config.yaml
hidden_act: "geglu"
attn_scale: 0.177
decay_shape: "linear"
doc_mask: true
Each number is 200 + 40 x the weight over the matrix's rms, rounded and kept within 0 to 999. Layers, rows and columns count from 0.

# gate: layer 3 MLP gate, 256x96, rms 0.147, rows 71-94, columns 0-95
# up: layer 3 MLP up, 256x96, rms 0.148, rows 71-94, columns 0-95
# down: layer 3 MLP down (transposed), 256x96, rms 0.132, rows 71-94, columns 0-95
gate71,155,211,200,146,248,171,203,139,152,263,203,229,188,246,193,212,196,165,231,186,168,143,200,267,179,198,160,216,227,139,288,225,278,249,174,162,178,212,243,150,201,152,152,188,186,198,219,189,172,229,205,184,277,149,188,185,217,213,197,197,247,238,170,172,132,138,209,202,230,244,270,157,250,212,191,135,275,232,186,232,199,222,240,218,240,218,230,225,164,233,200,221,160,142,146,147
up71,224,158,174,142,226,211,259,217,219,287,132,189,133,244,180,144,209,198,188,126,213,265,207,212,159,159,113,165,228,210,194,170,178,271,224,230,219,236,222,145,269,172,217,187,219,277,214,183,285,191,190,179,125,179,180,204,176,235,189,199,149,211,261,244,168,229,178,199,194,238,209,195,175,178,188,183,217,282,176,201,174,173,207,197,191,236,137,196,260,217,146,246,205,220,244,181
down71,247,226,176,259,197,176,179,251,130,176,241,192,224,207,243,222,220,298,232,221,202,184,183,217,189,238,204,224,186,201,170,130,149,91,168,206,237,146,153,234,217,274,272,201,164,197,203,199,230,226,122,252,149,237,259,198,225,201,202,224,218,210,167,223,255,159,249,166,150,173,109,190,146,239,208,215,167,170,247,208,210,245,198,194,214,198,196,198,203,177,176,195,170,186,204,205
gate72,171,186,214,244,164,242,227,139,202,237,231,236,233,186,297,229,208,225,234,197,185,140,118,238,228,185,172,238,162,149,205,131,199,226,192,188,110,170,208,117,247,204,169,243,222,150,213,244,216,265,228,180,252,235,218,187,195,202,180,157,179,185,159,235,210,229,290,164,246,164,146,227,139,173,218,243,158,197,210,196,260,288,167,161,238,212,230,202,224,232,212,216,152,167,267,154
up72,200,175,246,197,148,179,262,275,203,126,159,147,187,177,182,205,118,211,172,164,218,171,211,219,252,188,129,172,201,238,192,226,124,304,255,242,162,170,231,204,258,219,195,187,146,185,277,197,230,249,260,164,211,147,229,136,225,185,266,188,206,207,180,100,195,190,186,170,246,208,278,260,137,142,169,210,174,167,240,282,306,197,237,167,231,168,128,227,167,158,262,227,224,204,152,232
down72,232,157,244,138,220,219,153,260,163,238,183,218,246,220,190,228,150,158,230,237,135,206,200,240,193,172,250,215,251,225,154,182,241,200,163,195,212,204,159,162,132,219,214,200,203,257,214,190,150,207,318,141,216,165,136,173,268,200,266,248,189,240,193,203,168,194,217,283,104,191,172,166,185,306,213,196,167,256,243,168,132,218,208,167,290,135,185,214,187,190,134,172,246,245,202,134
gate73,226,213,197,221,223,211,211,238,161,226,210,199,186,152,257,179,234,231,250,192,215,153,208,190,97,152,196,154,192,235,197,117,201,257,256,182,241,154,198,199,155,185,219,169,251,179,207,206,207,222,206,134,210,186,154,239,206,129,193,240,218,241,287,196,186,192,178,210,178,206,186,296,193,175,154,202,166,174,201,237,188,190,98,195,296,221,161,249,213,175,219,164,177,199,189,239
up73,193,280,210,164,137,181,181,213,176,178,230,164,218,175,196,211,216,221,265,211,159,130,95,150,190,239,149,184,213,217,137,155,165,157,195,161,198,181,211,180,242,235,160,245,167,202,178,247,197,284,180,210,241,164,214,176,234,194,210,171,244,235,222,269,220,152,230,185,262,214,214,267,265,188,241,229,157,247,162,229,189,220,260,196,93,244,256,186,176,206,191,221,215,129,210,149
down73,169,155,172,215,174,166,177,190,168,223,183,290,174,235,160,175,216,182,167,190,214,316,268,184,226,205,205,236,152,206,184,278,197,231,224,159,234,242,192,157,211,164,198,187,245,190,201,194,226,158,244,259,223,163,223,148,192,263,183,252,226,236,169,142,139,244,210,175,164,219,209,191,152,170,202,197,229,187,211,233,147,142,191,216,210,169,124,223,216,197,244,187,193,211,139,294
gate74,226,184,210,214,186,251,211,172,193,230,234,266,189,164,179,222,249,159,206,225,200,273,203,235,189,150,201,250,185,178,236,219,221,208,200,185,185,96,228,212,145,248,279,152,214,172,267,192,178,161,208,206,169,134,172,220,211,204,234,153,235,287,168,182,235,223,173,173,159,144,96,254,192,168,157,151,200,216,217,201,206,204,225,251,198,160,245,200,168,188,148,176,227,224,194,132
up74,181,188,160,208,179,271,131,179,180,230,215,257,153,173,248,271,204,198,242,169,208,158,239,176,194,229,147,109,196,212,177,223,206,167,102,180,181,219,213,182,152,194,190,260,217,182,235,222,201,188,134,207,166,216,242,186,231,178,161,241,169,115,176,228,193,198,277,172,173,136,159,203,175,203,215,251,187,220,242,213,168,216,220,167,206,209,190,217,199,219,193,261,191,127,145,204
down74,264,189,200,168,168,139,256,186,194,164,261,190,299,183,227,188,201,190,253,189,223,247,150,191,196,141,160,266,156,276,173,207,158,255,262,234,161,135,174,226,197,211,141,193,235,178,161,130,244,175,209,153,251,190,184,210,102,213,198,195,225,237,191,208,197,186,197,206,224,224,247,217,230,263,182,167,186,224,142,185,224,272,196,161,157,136,175,187,201,192,213,110,222,242,239,223
gate75,193,149,212,231,232,246,179,228,210,197,352,164,196,220,162,229,208,110,180,241,162,187,228,152,224,186,194,280,194,153,154,218,175,253,232,220,228,225,145,176,215,246,171,148,241,219,241,194,232,124,156,199,201,221,227,226,230,207,169,210,177,218,203,142,246,157,177,195,211,205,116,226,210,225,212,187,104,228,192,255,195,177,182,221,200,218,170,206,165,270,178,202,120,146,160,195
up75,199,225,221,201,128,215,169,200,220,217,165,177,265,214,109,140,222,195,188,216,179,173,182,298,221,199,198,229,255,146,244,282,191,94,218,178,188,225,186,179,205,221,124,200,249,200,146,179,107,205,207,191,207,319,246,227,197,151,208,183,267,265,256,216,171,195,209,209,231,181,210,131,185,169,144,215,196,231,207,188,169,227,155,230,224,182,195,212,251,205,196,167,169,206,214,248
down75,226,172,218,235,240,193,190,214,172,243,265,257,168,202,200,244,123,249,228,155,176,193,167,104,224,158,175,239,185,222,123,162,212,237,281,235,221,205,256,215,238,221,238,217,214,184,215,210,218,237,196,181,246,169,239,199,166,262,90,199,208,166,136,198,147,193,180,247,159,151,220,206,179,160,242,215,75,210,140,217,225,184,154,228,265,172,193,197,207,264,196,206,228,236,154,194
gate76,153,257,170,262,192,188,204,259,267,193,188,180,151,188,237,211,187,130,146,180,233,190,153,256,159,178,198,222,171,115,301,205,284,147,189,267,179,190,114,189,253,139,162,192,119,209,255,134,185,218,232,234,237,192,191,172,214,222,133,125,173,227,188,225,137,187,199,224,199,256,252,226,184,253,123,210,182,196,191,175,233,192,195,201,234,225,335,200,204,241,214,196,209,255,267,235
up76,212,213,235,139,229,219,153,246,145,185,289,228,205,205,101,262,208,203,293,211,183,142,231,212,206,232,157,215,214,150,181,251,247,181,227,154,173,236,237,141,178,98,219,220,218,157,247,255,209,169,208,193,155,199,216,255,237,150,278,175,166,265,177,202,232,209,238,155,230,186,289,126,142,242,245,216,187,144,180,151,256,227,293,212,194,156,207,113,278,189,190,208,188,240,193,159
down76,128,192,187,266,229,266,262,159,263,201,165,241,194,175,246,187,151,237,160,271,197,215,239,257,181,229,214,186,247,164,130,195,169,182,252,282,170,227,164,189,155,188,114,170,192,259,237,171,205,132,178,198,235,168,216,110,130,207,195,236,185,231,148,161,184,234,177,258,185,239,198,267,253,198,160,198,160,219,233,154,172,247,120,193,231,205,193,232,163,158,138,109,234,228,272,226
gate77,205,166,264,143,199,217,285,234,200,176,278,199,216,205,244,196,194,180,234,213,171,206,232,230,231,178,228,174,220,158,268,224,279,212,153,136,195,206,233,242,132,248,178,97,137,238,236,139,204,232,89,190,215,199,225,208,136,191,191,192,182,145,230,226,220,145,218,176,222,177,185,236,232,240,168,145,169,236,183,194,255,225,159,182,273,288,126,203,134,180,270,153,216,181,187,180
up77,226,222,275,193,223,142,185,165,154,191,150,237,203,211,129,229,197,73,156,273,142,210,238,151,153,157,216,209,242,270,227,203,213,164,253,238,207,167,129,245,122,232,220,259,259,149,201,255,277,293,220,202,208,227,201,210,283,176,223,220,195,236,219,247,214,206,175,189,177,157,118,137,219,173,197,238,262,237,240,232,180,233,238,233,221,197,171,175,206,137,174,122,118,160,195,230
down77,219,262,171,173,148,209,250,128,232,142,232,179,149,178,186,147,202,224,228,219,113,142,155,195,288,236,226,173,204,218,249,243,247,263,112,195,197,198,194,295,258,147,253,168,172,239,211,117,237,181,174,121,150,130,223,223,152,139,232,169,189,257,299,191,150,260,211,139,227,217,216,180,183,201,204,214,163,167,173,188,230,311,180,180,281,228,201,209,192,185,210,242,251,215,197,255
gate78,230,183,223,266,148,252,169,193,181,177,186,257,241,157,209,190,215,221,258,144,193,276,206,182,179,173,245,161,140,186,227,135,216,174,249,174,195,186,172,252,225,215,235,265,254,205,192,227,252,151,163,216,266,186,180,235,256,181,216,233,173,220,94,248,229,242,164,245,156,184,174,157,167,204,164,246,236,199,225,223,186,177,188,175,180,279,241,235,190,101,103,146,160,137,142,169
up78,226,189,194,174,191,205,268,191,214,170,199,263,198,230,274,208,144,115,192,164,184,207,187,185,159,179,181,199,192,190,262,223,181,154,203,179,185,220,282,198,214,138,223,219,195,163,273,227,233,231,218,187,254,202,286,198,158,148,181,264,168,137,246,132,218,205,172,203,153,196,165,162,180,264,229,273,206,198,176,279,201,171,188,177,227,125,127,275,151,185,221,251,223,199,190,176
down78,183,251,175,186,235,162,175,199,221,234,193,238,236,185,155,186,246,277,199,207,138,172,243,232,252,237,206,181,211,234,158,245,198,227,191,218,231,214,140,216,123,240,190,147,179,263,172,132,150,204,178,179,153,179,180,228,227,252,213,177,316,106,186,246,196,222,198,124,273,230,216,243,220,156,173,173,147,154,229,143,181,202,205,240,196,248,201,184,204,239,177,174,171,203,224,228
gate79,171,179,232,196,281,228,146,155,118,226,176,207,165,257,248,227,191,177,208,194,218,219,235,184,227,267,159,255,191,212,212,173,245,251,197,166,164,190,190,187,208,222,218,257,275,188,199,274,235,191,179,211,235,302,177,204,266,153,166,195,145,227,155,153,176,179,143,200,188,225,194,198,178,159,158,195,196,96,204,172,219,206,218,195,160,247,186,87,178,282,208,228,170,131,216,189
up79,264,206,201,186,134,126,238,218,235,227,242,176,158,185,152,237,236,220,203,195,187,268,154,199,145,194,266,178,181,151,230,104,210,238,209,206,164,146,276,163,143,297,140,206,233,190,236,225,201,168,190,166,207,161,177,158,184,187,214,213,230,193,140,231,178,284,183,267,147,233,187,203,153,178,220,182,193,244,225,182,198,192,259,166,184,186,200,238,160,158,215,227,238,212,196,189
down79,191,192,242,273,198,226,233,185,221,131,169,184,209,155,182,191,150,233,186,203,198,182,230,225,224,168,156,248,204,224,157,194,172,153,280,185,227,224,249,248,144,159,248,218,275,203,265,168,259,201,94,199,211,240,193,129,168,186,197,190,188,214,193,173,203,231,209,121,261,160,187,204,267,222,151,297,178,190,224,167,163,157,152,213,228,222,225,191,229,182,198,141,154,185,173,215
gate80,224,172,137,248,215,230,240,198,175,260,236,172,169,230,237,181,150,265,189,198,138,209,206,294,206,279,247,187,172,147,238,225,209,205,187,149,270,176,192,200,216,199,178,203,170,180,166,210,200,210,219,233,165,288,203,226,206,195,217,246,238,312,139,176,210,144,192,181,195,196,109,162,218,202,160,148,200,139,166,252,258,182,193,229,220,234,200,118,210,207,163,94,182,244,200,200
up80,221,153,154,123,179,211,203,237,180,240,251,214,229,183,222,177,146,101,185,224,213,110,244,211,251,185,146,228,204,181,195,261,229,192,167,249,174,194,157,270,183,244,219,119,185,255,234,237,147,190,149,204,213,191,214,117,228,165,185,240,215,193,182,195,211,139,176,264,207,168,234,201,194,172,215,263,166,139,258,142,204,229,140,190,173,219,167,235,238,251,220,222,202,175,248,155
down80,184,215,194,215,150,218,238,158,171,248,175,192,181,234,190,201,196,220,155,158,233,255,234,253,188,192,267,213,176,163,222,278,198,222,208,180,202,228,225,215,73,167,139,259,216,215,175,168,151,235,246,194,186,258,202,270,195,223,206,197,241,150,158,275,185,239,217,172,169,102,196,216,273,151,154,217,205,108,205,247,166,175,218,197,197,199,232,182,147,230,184,102,168,201,256,201
gate81,191,195,193,172,186,217,185,159,199,167,189,206,215,241,197,140,205,199,229,233,263,228,184,174,200,256,183,282,169,161,168,242,198,136,231,226,214,84,212,208,158,203,168,213,218,146,218,189,175,93,233,229,215,197,236,213,123,263,271,173,222,180,197,186,239,181,253,177,233,275,218,125,143,229,124,280,254,210,297,262,209,192,122,220,232,245,178,271,156,238,221,211,213,120,192,209
up81,204,187,144,199,189,170,164,249,304,245,298,188,219,205,173,237,170,138,109,158,148,188,279,153,259,261,159,219,185,192,228,247,176,198,153,223,237,218,212,262,107,212,215,207,264,227,210,173,194,216,238,204,240,177,204,164,185,235,255,221,196,207,158,206,186,215,316,171,213,194,129,245,167,137,226,163,176,225,194,214,170,244,176,173,204,167,210,182,209,212,214,132,142,213,202,155
down81,207,177,247,178,275,203,155,197,197,144,112,243,230,157,188,155,199,198,248,247,245,192,169,273,204,185,223,215,190,126,192,198,124,202,235,147,237,191,222,255,220,178,168,133,215,192,132,249,233,205,275,170,197,218,228,209,169,242,230,179,246,210,171,177,253,144,140,203,202,222,230,167,241,249,192,259,227,193,211,205,275,186,134,211,177,152,234,254,159,183,120,189,272,197,186,213
gate82,213,246,218,281,184,256,191,252,228,231,182,147,171,210,194,164,230,180,243,210,180,137,218,202,203,220,226,192,227,82,203,208,209,218,250,218,192,160,161,171,250,141,151,158,117,151,132,177,172,220,247,262,188,176,243,228,275,201,186,248,265,200,177,178,227,224,257,230,180,220,190,247,220,186,235,218,122,184,173,193,207,159,194,293,189,136,169,190,213,249,203,182,211,94,249,218
up82,193,193,148,198,254,212,185,148,168,270,181,199,243,238,165,261,212,195,219,219,194,192,274,241,115,242,196,225,211,160,267,183,197,194,165,122,154,241,183,216,237,186,181,160,238,201,179,271,146,242,153,179,159,176,298,247,167,186,135,161,172,275,209,190,225,181,259,162,189,182,149,146,149,204,238,163,234,192,232,201,238,212,188,224,213,132,279,165,185,209,163,293,213,250,226,210
down82,166,220,247,179,152,158,219,197,198,219,157,281,190,262,203,170,183,228,154,229,237,213,119,166,267,172,167,264,232,212,150,213,176,178,169,201,256,248,268,195,155,190,189,280,183,171,290,213,241,123,265,169,266,121,153,187,193,121,195,226,198,244,167,242,165,158,206,138,209,178,188,222,179,263,198,173,271,151,163,176,148,151,206,195,230,176,153,241,212,170,250,154,166,282,226,238
gate83,179,180,191,177,279,183,194,156,221,146,235,142,189,205,196,234,261,140,238,191,225,152,184,102,257,164,168,251,174,174,246,261,235,183,74,192,289,153,171,179,227,173,188,177,228,161,254,151,229,242,178,233,208,231,143,170,186,159,202,197,235,197,169,201,128,231,225,245,200,256,195,177,187,198,253,114,171,175,224,216,167,188,178,303,194,214,290,164,241,196,261,155,180,229,113,178
up83,191,150,161,190,175,185,178,124,181,216,211,194,250,203,235,175,243,151,314,216,183,198,208,261,167,278,269,174,272,157,189,203,152,161,173,219,225,247,180,138,183,180,230,147,268,194,173,251,244,194,263,215,255,161,147,192,203,217,245,270,240,172,230,217,247,216,150,184,202,178,152,210,273,293,135,206,238,203,185,228,141,188,182,160,136,223,208,189,196,280,157,160,192,159,227,150
down83,174,209,248,141,130,240,211,170,238,179,165,214,227,189,199,183,154,228,178,170,271,167,201,141,161,183,232,215,185,278,175,204,225,196,168,227,279,176,178,207,259,191,237,229,173,195,202,229,189,263,177,220,119,349,189,183,274,182,228,175,188,223,105,193,106,260,194,198,235,214,241,174,138,214,253,222,221,197,226,191,192,100,195,286,153,175,199,202,258,128,188,185,217,204,192,205
gate84,179,274,181,169,222,97,185,207,244,180,252,239,156,260,178,254,177,172,106,245,190,166,247,148,255,161,175,179,127,224,173,127,264,217,241,259,162,126,242,210,219,175,192,196,188,200,202,238,232,237,179,174,207,140,179,199,130,207,191,226,166,269,170,209,263,209,184,192,168,276,164,175,210,236,224,238,144,244,160,229,155,168,152,133,200,145,206,209,175,215,161,218,272,230,194,145
up84,182,249,202,207,160,273,229,119,197,118,246,155,201,184,153,119,253,156,153,221,189,201,216,232,182,220,281,144,293,203,185,235,204,127,204,209,210,193,172,185,199,157,180,190,200,193,173,281,239,224,187,214,195,230,200,248,188,174,204,147,196,163,213,174,218,199,234,224,188,240,177,225,282,144,234,206,213,216,182,206,199,138,193,200,159,250,196,248,145,193,229,187,195,166,152,196
down84,188,152,194,189,164,146,180,190,226,282,154,242,160,208,272,274,176,245,211,213,247,171,185,182,216,145,186,235,94,220,219,203,226,229,227,152,223,196,216,203,235,208,221,260,192,192,250,128,226,211,233,199,199,149,216,141,179,258,179,225,181,238,152,228,202,160,145,154,197,177,212,186,101,243,209,198,208,216,158,210,182,213,215,182,223,140,210,161,239,188,148,178,181,227,262,222
gate85,210,141,211,201,160,175,220,282,242,140,180,163,224,261,225,243,198,167,178,119,220,210,244,142,236,186,148,216,80,262,177,199,285,173,207,184,163,189,161,276,204,223,131,206,227,212,166,136,231,145,217,213,198,238,169,277,170,160,225,236,208,176,195,201,189,208,249,209,261,129,148,220,244,259,223,152,148,193,258,172,291,231,145,152,207,147,202,176,204,184,284,197,215,211,137,250
up85,131,212,273,158,178,202,180,223,162,200,173,239,168,124,230,211,196,203,193,157,151,229,126,162,162,203,263,173,222,181,201,217,111,202,150,171,251,164,182,235,224,147,164,222,230,130,192,254,285,272,226,202,174,150,226,237,170,285,214,168,241,192,282,207,166,220,158,137,203,206,217,215,160,136,222,260,195,129,219,212,175,282,227,324,257,198,120,181,222,230,207,195,272,173,153,190
down85,267,153,193,265,166,247,248,213,234,189,164,153,181,262,152,227,260,145,205,222,166,206,218,213,212,150,138,217,140,169,245,239,289,166,178,137,180,179,158,145,272,194,202,226,227,257,238,122,188,149,213,185,134,175,229,225,129,123,226,218,265,120,165,222,230,199,226,185,174,135,150,182,184,270,144,280,207,235,199,257,219,208,155,185,228,139,178,186,215,200,293,195,161,203,251,259
gate86,179,263,204,189,250,163,178,164,148,185,186,273,215,218,201,179,187,176,179,246,264,194,146,165,159,178,216,218,182,217,214,121,199,248,246,204,119,141,182,150,269,198,231,218,172,224,160,262,225,241,190,183,195,153,238,168,149,221,231,140,240,272,163,224,256,116,199,182,161,224,181,228,236,169,270,222,162,190,197,199,167,271,227,225,231,154,172,146,245,230,226,215,239,171,191,221
up86,177,205,245,223,153,207,245,251,181,251,228,183,130,180,146,255,188,220,128,192,149,166,241,231,198,214,155,192,132,213,197,242,147,177,193,180,123,196,217,183,190,177,180,159,246,182,194,134,191,213,240,229,169,167,187,254,246,220,223,231,173,243,223,131,183,278,222,199,175,263,170,150,198,216,143,215,232,219,261,244,149,153,167,215,230,179,190,207,179,223,230,303,198,250,125,226
down86,242,195,184,198,223,162,200,193,212,191,170,222,172,216,229,136,175,192,233,201,243,234,196,193,157,201,206,187,225,198,182,225,260,180,172,175,308,174,242,148,203,208,230,270,140,228,127,231,190,163,172,175,244,191,262,179,157,157,180,230,235,214,177,274,242,166,195,195,211,150,306,239,171,201,236,153,180,169,156,170,234,263,203,178,148,244,230,223,229,132,232,128,242,126,220,243
gate87,212,247,195,273,215,255,243,170,187,125,218,244,171,197,151,168,208,213,218,157,234,194,107,143,200,130,244,232,157,149,246,150,220,241,199,228,144,79,190,201,176,223,151,196,211,210,197,282,145,285,293,216,180,196,209,214,139,187,203,153,230,236,234,235,164,224,185,162,188,205,240,215,182,171,169,193,162,185,220,252,253,156,279,161,201,184,214,204,193,176,180,195,178,181,180,220
up87,74,236,228,146,275,162,213,209,218,207,304,232,244,205,188,208,176,273,182,206,170,195,171,228,232,219,175,251,240,231,172,199,240,289,253,265,229,246,166,171,161,164,157,197,157,154,195,145,154,244,190,205,281,199,244,251,154,164,176,222,181,254,168,192,244,272,154,174,183,199,185,149,177,165,193,175,199,202,201,134,210,208,218,242,259,162,225,225,202,233,171,204,196,196,276,211
down87,259,225,184,310,147,232,191,219,169,176,164,202,200,233,213,206,267,174,193,164,213,214,138,198,150,162,220,135,237,126,208,190,149,174,216,247,181,143,171,152,254,227,185,182,167,180,158,286,211,240,231,233,142,217,185,192,172,273,179,165,233,178,271,250,169,115,234,193,210,213,235,226,190,182,214,185,169,217,214,237,251,159,250,103,149,237,204,173,164,209,175,211,187,187,260,234
gate88,169,161,237,175,275,219,167,119,165,183,143,208,137,219,191,128,206,200,230,177,244,213,172,138,144,202,244,236,152,170,165,213,159,165,215,194,214,183,208,217,214,239,283,178,169,244,200,231,231,196,273,218,207,200,223,181,169,178,179,214,246,220,212,174,254,191,231,169,196,155,230,221,232,174,240,156,241,219,227,217,194,219,183,117,176,217,202,210,212,191,192,256,240,202,247,157
up88,197,229,224,177,233,209,284,244,131,193,209,244,152,140,254,219,170,246,214,162,215,189,234,231,203,202,201,194,129,175,209,200,201,251,194,154,274,199,168,156,187,176,238,190,243,198,145,204,205,240,152,174,202,212,167,226,187,154,249,239,204,175,199,189,196,203,196,158,220,213,225,213,191,246,301,144,198,203,277,165,138,153,165,193,182,225,177,268,154,189,157,256,224,228,214,184
down88,225,192,168,194,177,214,169,197,229,164,142,196,239,249,165,213,260,180,189,238,182,176,201,160,208,211,220,232,258,220,246,240,214,161,231,203,136,199,223,212,178,174,211,173,148,224,235,133,203,169,234,253,190,132,244,174,206,249,184,175,209,193,221,210,184,230,176,256,216,163,175,219,177,145,119,255,257,228,162,212,186,251,235,241,226,226,188,169,252,130,213,162,200,176,151,227
gate89,236,219,249,133,212,202,226,184,187,235,223,127,235,194,251,192,263,218,258,179,229,209,175,141,175,218,102,255,142,199,266,229,216,243,125,171,162,267,174,125,206,127,111,224,204,190,250,63,141,221,198,225,202,186,128,147,195,234,158,278,212,213,236,215,172,155,191,169,225,244,214,169,194,260,153,235,239,172,217,219,154,250,205,159,247,182,220,210,216,230,238,162,195,118,175,135
up89,208,215,161,191,193,154,144,174,278,206,251,232,247,205,176,248,222,125,175,210,153,183,146,201,267,216,291,190,182,195,226,130,238,191,250,194,185,215,267,217,235,222,171,141,174,235,236,207,250,164,201,163,193,185,184,96,145,280,201,135,186,142,247,196,240,166,140,204,133,158,204,205,177,152,192,243,136,135,203,242,205,232,212,214,192,217,201,232,171,179,195,191,189,253,291,256
down89,158,216,256,184,253,252,245,238,204,196,168,152,273,155,274,123,222,262,217,101,300,148,207,226,198,189,163,188,184,190,122,215,168,184,165,185,209,268,174,197,186,203,125,216,260,196,206,275,109,266,277,168,171,199,153,127,260,192,161,251,171,211,172,243,232,163,242,175,187,228,249,220,193,216,176,206,244,178,244,145,200,173,221,202,249,111,222,93,205,190,191,229,204,177,176,160
gate90,162,244,202,244,181,148,82,230,216,190,170,228,258,149,171,242,221,164,196,177,238,169,216,122,230,214,189,186,176,177,172,148,223,131,149,249,180,243,185,195,136,226,252,215,166,184,225,187,224,296,198,220,147,263,77,283,214,237,215,230,194,141,177,254,159,194,217,191,116,193,148,157,248,211,163,238,233,185,174,231,192,188,169,235,202,243,144,207,198,181,219,176,254,233,193,178
up90,260,258,206,156,142,124,219,169,197,119,178,228,245,258,260,171,211,207,145,185,142,191,208,141,205,209,215,272,276,115,240,170,168,246,128,210,232,203,185,144,189,234,240,214,184,193,244,236,147,192,208,241,162,217,258,166,144,229,211,194,131,112,195,219,264,200,272,259,233,231,208,181,157,207,172,183,220,220,228,188,191,158,216,173,210,192,240,195,269,214,202,200,116,195,219,259
down90,226,179,178,195,235,182,120,196,220,232,248,108,166,180,122,194,226,211,261,224,134,202,251,170,164,201,164,183,144,171,187,197,150,119,144,190,178,250,203,212,205,187,221,230,259,248,254,193,231,249,282,198,154,198,247,265,208,154,205,219,258,164,174,171,162,183,241,152,192,205,190,196,229,194,219,240,268,160,193,214,138,192,226,252,172,132,117,189,200,257,223,256,269,232,191,243
gate91,270,164,304,165,226,248,235,244,184,190,169,204,233,171,160,246,189,139,187,193,152,152,190,151,252,198,207,273,251,156,156,227,218,182,112,129,217,157,182,163,200,199,224,207,217,204,229,255,170,270,142,255,171,215,197,182,195,162,177,128,138,208,159,231,177,176,258,156,149,164,231,247,210,187,177,211,225,120,176,128,126,247,222,164,198,157,195,163,171,239,229,176,207,263,243,244
up91,116,186,78,244,194,207,197,157,248,162,196,118,233,197,214,208,195,177,256,222,188,191,196,236,294,247,208,233,192,225,186,190,210,193,217,174,229,239,227,162,217,199,269,118,213,188,158,171,179,184,170,215,170,224,174,164,187,204,185,260,282,157,244,232,179,111,236,221,181,196,160,170,236,176,293,170,169,153,216,223,226,190,136,209,230,252,161,210,164,127,188,153,229,133,215,251
down91,258,209,315,215,211,186,258,244,133,185,172,206,169,174,260,230,125,187,176,199,197,234,245,138,174,163,219,183,245,164,163,205,175,208,180,213,185,165,160,260,200,137,112,138,236,224,240,238,253,197,169,218,225,207,215,214,251,166,223,122,185,237,207,148,230,225,226,153,187,172,238,235,176,200,139,204,192,193,193,206,210,240,195,171,136,124,166,220,161,220,246,279,250,238,224,260
gate92,163,166,208,222,209,193,263,231,232,158,200,218,170,189,212,189,225,174,236,263,172,217,223,169,171,204,139,172,191,182,233,264,172,178,196,166,240,219,199,242,237,124,269,295,240,239,274,180,171,256,131,169,205,258,244,201,146,184,106,209,202,188,241,238,120,151,129,218,193,248,166,254,175,171,189,169,230,104,127,182,291,203,170,139,187,175,222,221,251,195,218,182,166,162,214,206
up92,249,192,258,190,184,152,227,192,176,288,271,186,198,274,219,225,216,181,209,188,212,221,269,245,244,179,165,154,142,240,192,197,215,303,241,176,176,165,176,236,212,187,199,166,216,174,110,213,177,164,207,188,225,156,213,219,161,153,219,216,171,177,127,151,219,217,198,167,190,169,217,157,257,209,247,234,197,195,243,138,202,175,261,180,133,184,226,202,272,183,169,236,149,231,215,207
down92,182,186,172,206,199,223,184,276,179,187,177,160,192,213,165,147,199,230,207,233,254,200,132,185,194,213,191,210,221,147,185,188,147,133,201,220,161,238,194,176,311,202,219,258,228,215,293,164,176,190,180,278,148,282,244,154,225,173,181,157,129,207,212,188,198,212,235,226,192,266,202,216,156,218,157,227,213,205,125,209,204,183,146,183,227,201,199,187,191,260,241,180,245,148,174,216
gate93,218,186,218,199,235,210,242,299,144,197,285,150,184,183,245,188,136,266,137,221,136,177,232,216,179,186,150,198,225,249,207,196,226,248,129,178,261,150,233,190,207,169,167,244,227,168,179,170,235,172,247,169,181,202,229,139,270,211,160,213,195,217,188,217,230,191,206,158,178,235,204,139,187,173,160,205,198,262,218,141,232,205,190,198,188,110,252,218,159,258,277,209,127,181,227,170
up93,176,252,177,221,155,165,161,227,199,117,156,195,269,223,203,237,184,141,199,239,185,252,201,247,196,206,196,210,226,178,216,220,214,236,144,202,253,246,192,206,190,173,221,229,198,212,216,215,188,186,259,253,118,230,178,204,155,173,191,233,227,230,203,210,192,134,137,234,274,150,131,170,144,244,244,237,91,191,162,214,178,153,267,180,198,206,206,194,199,191,154,198,231,133,180,171
down93,220,179,258,173,219,264,210,140,225,223,208,271,186,123,175,192,246,219,150,191,219,194,207,204,192,158,193,213,209,221,163,272,251,218,209,181,161,155,197,223,177,245,196,186,239,216,188,235,191,186,178,170,225,190,261,223,230,207,171,165,205,198,191,227,192,290,242,184,120,190,275,237,265,153,124,128,256,150,195,225,196,233,160,137,207,191,171,206,188,170,250,245,154,226,165,144
gate94,226,119,209,175,211,211,164,252,151,150,242,192,192,269,257,190,226,76,145,173,164,176,201,181,145,177,195,150,227,121,193,264,144,204,166,178,177,168,190,169,217,160,174,282,153,160,224,262,228,220,251,138,237,278,210,172,160,171,202,243,276,242,205,228,200,275,172,192,205,201,238,192,211,226,236,243,217,178,156,161,223,249,160,261,210,228,133,152,239,276,229,214,178,183,282,212
up94,206,193,177,223,201,241,234,264,181,272,202,248,223,215,149,200,211,197,152,273,223,219,138,150,211,168,172,112,224,264,151,200,208,300,231,214,193,243,287,242,147,151,158,173,119,131,159,163,192,158,163,169,301,206,175,204,196,133,183,276,240,216,207,212,199,149,188,230,255,177,228,268,195,242,175,183,208,208,203,224,195,219,145,233,196,200,93,184,232,197,200,255,147,201,252,178
down94,132,226,231,145,212,222,173,210,88,219,218,272,178,228,155,249,257,215,193,110,176,221,157,226,216,244,239,274,184,135,218,174,201,171,165,230,227,259,139,215,193,239,177,232,209,214,166,255,134,111,261,220,173,235,196,308,235,223,185,205,246,198,209,187,195,200,194,212,198,216,121,170,241,170,141,284,131,208,193,138,187,198,277,174,196,234,248,192,146,248,175,157,249,159,185,211